Weights of a small GPT-style language model, trained from scratch on English Wikipedia: RMSNorm before each block, normalized queries and keys.
Each number is 500 + 40 x the weight over its row's rms, rounded and kept within 0 to 999. Layers, rows and columns count from 0. Numbers have three digits each. The size before them is the row's rms in percent of the matrix's.

# layer 4 MLP down (transposed), 1344x512, rms 0.0782, rows 375-391, columns 128-255
100:419496478588577539471569400486538510461504584485487458497453532487485456491502497471500538485523542485574520528539524617468465453514518523472538507590555529563552448524473498494528493456465485480525520508538477494509486469508489548460525457568461576529548558461500487456481519506549485433511434465461518487532490541544509492439482526551535444483539483478493570475536480494498530515499
101:512538540506527513531452516450537526477475528527568467498503527525557475472537420494577504571507562546517493460484441487519496571494442488529492464540529523495476464414519525460487491492506553487531480516551477478473430521556551478548473535478520535514511582547522517455516528605471521481497528557492449405490503511516474437489470489509520469505495486472519467569515506504466493507520
100:543505495494529534594502462512486549541515477521534481467506422475555501522548471511518525497475482412566446517485523437559558542453487471483459490490473480458523547470587552435533439467571471523506529493478476625517457549605455500477465549536485506472553503487540551511590514521508517481520466531421475530463504530537480507479500523516553484615536526560417468516517483445484540485555
103:487472471581383485473509504457467534512529531492644497490423487429466527503472483467492455541538550547458537549569546522483507540457484596477555502489552585490526524484448423472458525506501482586480490438522466500600520421481521453502496491489478475436498435438469464535513473530485438552485511544508517540560466463534509484520476514518547538487483467524512481458507461595468513492542
100:481557553547511491471508525500485514578483555476478497539506530502441525454570519475518572500584580430489534486473588488534474532519590444527465477514525542517461406512443504458549501516471510437477472463540542493524517457580493507509511507557519464466496539499482491506508535549555468502492534488435515513477494559448520508452536445463466498541469436455489525515535549449546509512452
097:501499504459535532515465421586462476564521511476490491545509529560447504507557439504513505506476498542484395469508460512491455467453498511534472519480510436500461452457542510506519593490487459480487466478491501474563523466495552524498482409480492518472507561469466484513486487513525473492450502560449484520481407432481436518458543467547478492501541547636523449561458532467413453550538
098:482479472564508555511445491502448435503532531525506535478530536507536507501499395500444540542470552495546492511564567456485534453563528469495492502521448497498514551512547473512500416470506466497511511472491458466524463520456443487492516494503510557495528426540449476549470461525486468466492496508493451553466537520496589465461516491489475506520481465453507495534461530499547408494482
100:572503490468498443493447507487482520490444556519544487553522491485494503538510478489552540385515505523455461497468509617495500472447455538494441532556549509478506521397491463483450449521492469509496465483495468450517517484526501506473478488463475534456487477488500498583455526479511504487449536580517522483523530448491481505506451488426452520464509555474522502451486453583558545539588
099:503487467499481518507480554464520546500432507454506510478514502501470540489501493478556491503522553494518540459493550449490560491457500523490527523526522527495441541524551511560499554565523607544479522469467461453506453510498475476564460543487505528537531437473444506454426527477509477511493541480478475490500524431515508577512542576459488486534463487488448499486488444526516507488533
099:510546459503469492534424533462490609529434485520618484530491450538547487518498454565495433510476552487458517533472454460446493419568445480541539518429491506501520445452519539480532526492510507555472524482457497430457435491495521546541436506573426522534462468500560496509477501501503474540477434440474500520499512531567495474440498534537509537423551505478519460555505484476486535574483
102:554599550485485495474518441529553543533505501473495414491557564544460556487524518477519500506496540508448558533515428512506550469477502546555587520528431504520473454477485524496545535478485493475462471406365536510554548430483511465464469544532480457510489476486499536514541497543485461445440516541489429452366522503542516480470499427479503477478523509543458442518514480501571511469567
097:495460529535498423526494540477461534424546553542503452539476588548425456461550530588429531460546514570466503533475454545515452425484536512497500480473539498487481499510548463501422566518518456561508534498595483459511529555572493506501525502542464524422553555463466443531453590489520555489488521532497523455457518519506482456508517523514526552598533513575501552558516509510498533440467
105:539490534496501544484520518508508465444475560515492536532466565494530512552500499539518536456542584525499539487503512452460494464527538481500505554490427468519445533557414524534528518484495476504491572532456481391569517516510475503458497448519457574523516472477506553483517532505441529494533464470464501515511540516497545485543498482576488540525500479554474552369553513497486510491454
095:448503477508461493479491528575475417506503546512493491574499503536598555421512514526554552529555558451537450502476529507583563533483470483512531497483474503473453553453531506601507425470570465476511455475462458465450550455507448450535532508417570556465563548532482426560475550549502447533527492428478531535450427521499491499467520509441489452450545496480531505476474478494451472472491
099:510553481474524522452479488530504457482436547538484543479473524425548549474555500495543436543371484531486499485542423619504640520536490489585506492465476553455513520512456501511471485479391523544512543531456584473525527487517448458561537595512523528527480503464493490533462417471595561519493459460470523526551481493493466466505507525510466465470535505519434559544527479437450489537466
094:523484491513534529554459465481403477533458519487429523532460555493539453532562558417498433488546524571586544520509554515480484488494535499483553505416548495475616501451492519515462490545513473491495493484550516487480511459440488543503551449509561528489481481487470435478520503507498437512494489426577527557515504562557467499499530532491520583454541514486548464488487566541463637482494
103:525560471544454476522523541506518407503428397421501430485447437501577453494478496555501503490498545458529555443497514512531492525528499504501481522503506508517560547438566572442527490451483388468523506492557484542513530486537473508461496546480466537493482438450481476544508485519530441611527515510498497594414567500479509552536529444466527521502510469457531517534486536456535515440518
# layer 4 MLP gate, 1344x512, rms 0.0511, rows 376-392, columns 128-255
102:482540431474501522469514523484552569441447532492457464514550457551499475463505524450466496504475501492478470542513491460438454491409488551516477599530514510510444468596483459500473426539442459592542550550544517459519517492508501521459497518412499543438516468543476482507536468511554514522462480548495496500531483459524548523520520560517533527565523435541501606468545475454518462438533
104:497490529468550507561468448507518548480474503503513482498473556539420498542514539464495429580453474468578511445511491439464449557544501498520485445509471486477445492457562531438508514438483426507465441518441438428520495513524551481507512514525614431504497485535433598531525514489516529471430512547591491488545468480562432449427491480472548452504507484551443496530515499582441454491566
099:529448461523496521478510462456452469448449542467495445504462405550529433522492483573530486406462502464541563559476480453552441488542561498530523510470523465526518491523526523452507533531563462585543532507476438502557504439470539482434515456485459466508461529495455410408556467555426497518495491509532428577457576454525474432518464527525540544499472529487521582454461543470511510458436
102:473524499551539505464456571511492581445533485551412499507514538545473522471500486507513397474507470475520460498584448535455496477508503486508564495574538483518506483429522514501523484449447462508453469523481466463509496520446488514498487434479518493448497547526534485462515461541486492452487528533491526502495461508416464523507512497476526460459563553517524451487507487493487474410539
099:483534556518532569544553542462591443461457540491535558433502544504560421513461535500562460520534488574400509480420462473541449517487488463490509503500470551486528493499450551477505549613507528472487465480411449456517500565501558543508519511477460451497447440459422543478518534577578491508499433552433466455453546507520556518491491488490536469530504508540459527426493508506510517529489
095:530464489520511521489512466498507479529504483483523495511494544436578515488510436522537489556528459574499509511492491519531461533508506508407567494500493432580525456493465483471522490473514471521425479477563584496477526464512562552506531544556575548467446451466562514565522519520566610466501462525538537466505492590471517504470503378487455536514525524523435503512513494430505492563498
104:446511478493496536494511500459588459519507491472404536558483517469465604501541464522450520542531492494437580483590471490498485499434550442484494486541408464526485513501482441559509518439527489523523533483532446529433549479503482503508515493486517433491522493522519553600501460509449485483519531477507511565497559486567491530500473517483533539503504481548518489431538434429535462442485
099:438423461488468525494441496438479449463528493471513500473491477562558487498598490546481576507466529557389503407472553467521403517573475426479524494507510493513542527496487546477462481492451445505483483500455548528452535574466450530489488515494486496463477512570478437543475469483489495453490547474488485566530509447445451473520478482514479497482521520463491551538503436446549520512482
099:501496552438510552492510508470470517410545516579483565538514495520470516499411429495482548509501416475483474514509511513480446540467477477451577548439525528481439444540476474503479495477484503476480488437531497458534492532494538522485562419501460556545571543533518480540575494491519458582521465491501451425488503516456453524480572426506554487521473515499518453538532554561524503476486
102:489526482432521545465485511522496555467431510452503597495469479562496422402466552427616535492479486511488501478442472484578413514557548402444546518570499475461523434486511550501514447493502489569483487443461500518432502493472478467487490549561524506591543434541513520510488450463519441417592476443451489511533504506551464524499478473496503409516461492489498549445564563441448458528504
096:489520464494445540504501489480504513563569518511510470562511462521546500571448464440474472494476552513456522502522491416466571430468558469511560448522527517472474539504476552422494466471527448522400512552450532487466553446458524527524454444450493552532490586417485458571510486508498487517448468487455519533499502518471512502504482542510498488438519588501453533502449544510535466472555
104:507501502443568465563488462546534506531465565529484455456564520495568439455486565535436501488577499534484459443485506498561503516539493445529474449466408506515491509452446486603549497572553491563528518422571451497545441501499488531456452480438520528470513507515558473447536521479444441547459431498433507518504575592512499531547501543539519482484562462509470477464486497403551488487569
099:534466555499504478471516455545523482464397492530515478450501552514589525511513520430516605459486484525515511570475523442486544496433569452450503516554477506508478513507540561503482465475470486472468509513507536480463468428569543508442524539452580530538410436499498519530529492553478460481548485506444509454448456479491541525506497540464445576490519492488506471527532559524486508531472
097:531462534518451445453549460484550482509510454516477508494499499467494459412551524450419475402495456494565451459469533443537480467532481482483542458540461535528479522559502467552512546520510542507495536433523495502467455493483440406529524468470424572527502589466467497541517512475549505471546497544489508501522544482481576452509528567461463575493535549467499494477594499589506502464535
094:627475538514487494496494534518511441530532524470472560565507494489466492537474501527543572447506407459466498502506470465494426539501521526561521502536445418504530566496445549450521531608566521492510425514467594451448471506566519492477468446486515582527519501499443455436532557537450553468491451520529493456450513512493538494477474581524503380532497522430551525452464492478457458525527
108:463517405508462436466457532492472502498525481490538460450528514529509499505499572521494547445459487491486515550524430518585457494529435432488591609463526528526549467476524504491428431552518472493501564492579548504499540514534465454466495484500518478474562492484539491493471405502459418468504533445534494511512544535537508467475538490385501558531478403563527512457494521538594561542498
101:494412514476535471507428449481491508518539500509532475543477504512548490502452471524462481589443529555474523572449574452491430509455544513552534528522504471548554434458547524525480496455509421433470535447471608490514468557543502472529454523525497458474507542547536492519490551478540449501511436540513539540413458480610500456462418576494453541538539460555464471546499512541521498413539
# layer 4 MLP up, 1344x512, rms 0.0519, rows 376-392, columns 128-255
100:527596497454452466515480470574490501500565549541498489516480482503526471488531456560504453555533561480493500481518462508509507554515482528479470438480515457540463500483518513539528544498554586453484509518535557535526477532488562493466552434474517531567524541485474475558475513484548507465516496504502568430439565524497512512559480445496440465549466504481531511540345496479467464475529
101:491462526505462520522416489499466500478455494521486506491474515502495567555463524530491514487477551456549509498522480479521455535461412518426493490477518548481443462502571483483436460542528525493492525481511507510524511517471397483579476519518549461467479416523469476475472536551527501417492532528524434468533448488547509508524502528558540491513545538570440514516423452470520543436510
100:504500504437574537508467461474501476489375460429513509491432411521481534455553465483473424568594556524477529529502538496542540467510504532490505512518544453580539477469551485473576488547490481559583404505428497553476425403514465508516492572468460491507453468553478547518577508527457453523478511513495492570512582494522518471456547449461502446414453509464522556471483548533476480457470
099:463445490455475489510398549568496502517497560455519559461472427477499538461545518489498482502450502572480509438458520484478503479538509519493565574526477567520563488529515449488407553554541420506504506463532523462525487523536480517452459464427508516489502454527471526506547529487515499465518485515542559478541512568517530511485459484524468481492517430505532514532517515464511448512416
096:515482511542530514518500484520508530503515494459522551435547481561519456537450529474477486518518513546466497446500535520509576460533495499446506487504520515489584524472372456530431493496495487469454412467474516484489493518468566423609469506473468527411522449481468457524529523471626486437459512539512560486500502496574487519481535520461549429488498550550439454401499473480472462457495
097:465469434517479407504543470498366449536490596534492546459529523465516473500507538547435533510511508510491483504455479519420458516471508550455533475504516494465533474505485496455545412482542468519511544530565565532568481419441462477521468531449529564520545411565504469511484493481455520503506569509478501447566474551480480480490472467493521499465433558528493488580458512510585488543466
103:494473568452505528459454482529521522494473513514486584479494480508534484474490579556449575519577486542532629460489485548494549492524511420619505430567472520507460544539515453453512463371513507527493489558494402477437507453483461567495494474486456496495511505445501496529550513531502526595484541523435445491535547456445496515528474482493532496362485564507465547500546500490456521525517
099:498472481463404473554446518529522504497467540467552505510511534514549492555489548504528502493445512525553478432428442438516449526457492484522515477538467478537525500524571460534519485471456496505488472514544571507470479498482503563487457586541526552487501469535459480557500493504539518560568472478500520468505554414465490467453569546567566489508468493520489488436507523483484507539552
100:496473513505450534508517489547485492518463453471566474530513420449478473496441494507476483562545497510528467525504511490457559481499494508480484473527540530480516430494556451519424552583491549542446486519494549486489455448504502450477552534442555481438448529539502509487481400481539507548565432540465463479549571528552483531495535506525560549540559517487541550539506430518511451477492
099:538529490495520525522534488469443497522538479500518450478536445435513519498491497575541488469546462477496545527475436472480523442517514535469513533496465408481473431493467493529424433536482525507490509524470465477459486484481498442497435543562556527487536466481514619562485431479447528462553501450509512444482538499504559523489515420525503519443473478523474463509550539499456525511461
096:515560514481567462489510535470501504478485521499478461483551535486483512414559542492483505417536513528515499597499556471491488456482462513542496547458517546462539546541515461505548502454504541431553421405531487498499449558540503507524513536512427529496491428429617471449463523513493523553456532541568487428499466498543501484538471607563552553500524447475432501517525488508505545551497
104:555527517467538495562538428443527486526504446436453462451525529559497545477468519579493511474503567500461492509477616481520437436499538497485574507542480446478557465544513534480566576512478449524591460455498440556573445465491504465503481454469510541452600477467506565442478520494435429490458526565557450570533549531461459461535546582433500439455529457448529479488480487514477591583582
097:475525531598475512539453492469570442468409442445487463464481491560612471475530514516462572604503546527460497520514524487598464553480409507536516479446503496458422464533541541531566455426543543553575476442526490425510512444542495451509556450496424454555538469463461527466513517575535430492500531506554515465470542470506519488504542526541516503508499500499529464520485490489565451523467
102:529491520451543596534516440567468596496491523534498544567475462472559448407459504492571570389455548482496482522486427543561530469517496478474504471499518601446537511518500486497475487474437675520443467563520489444504493499481436468490464498429595508487491500529490488529479507423556519504492511486567562530583503402563499529468597541456451494501533517436537489480544491511521536516602
099:495503473459552524438506483502496545529556457487427457492504485483491490517491485434461475517501521527496446590536452493466536520455449594522515526463548504548470461395434448499408486499515500521483499506530415562507497518411463542523524479493551424483493449448453501600487441486506515471528511455510539447513558473450504500466503520466516535483481473460500484471534518507510539485483
107:515506552503495428609530507549487543504562516425441488502430498513488552504468539505557484484476519571482572528462507478482456482558514503514476468500510531555535468466533491537559448486516448560566473496473545512495476412447464486523474528498388551605524585514455519540559553516555557524440456454491545493458530546529553477455452486602534575504521432490471462520588536579505519508556
100:546504505540468495439567495506590516475507530504584525548432447475470510428494551483511517508461539495505490453445391527524573441447480507479494498528469574465480497519475449558492550519507488509535543499517496508512484566527527568490508487464426537508529480431567529528430499478517467458493483459429518516449534445467425530480444492528581476427491489462430543483432550530532512506508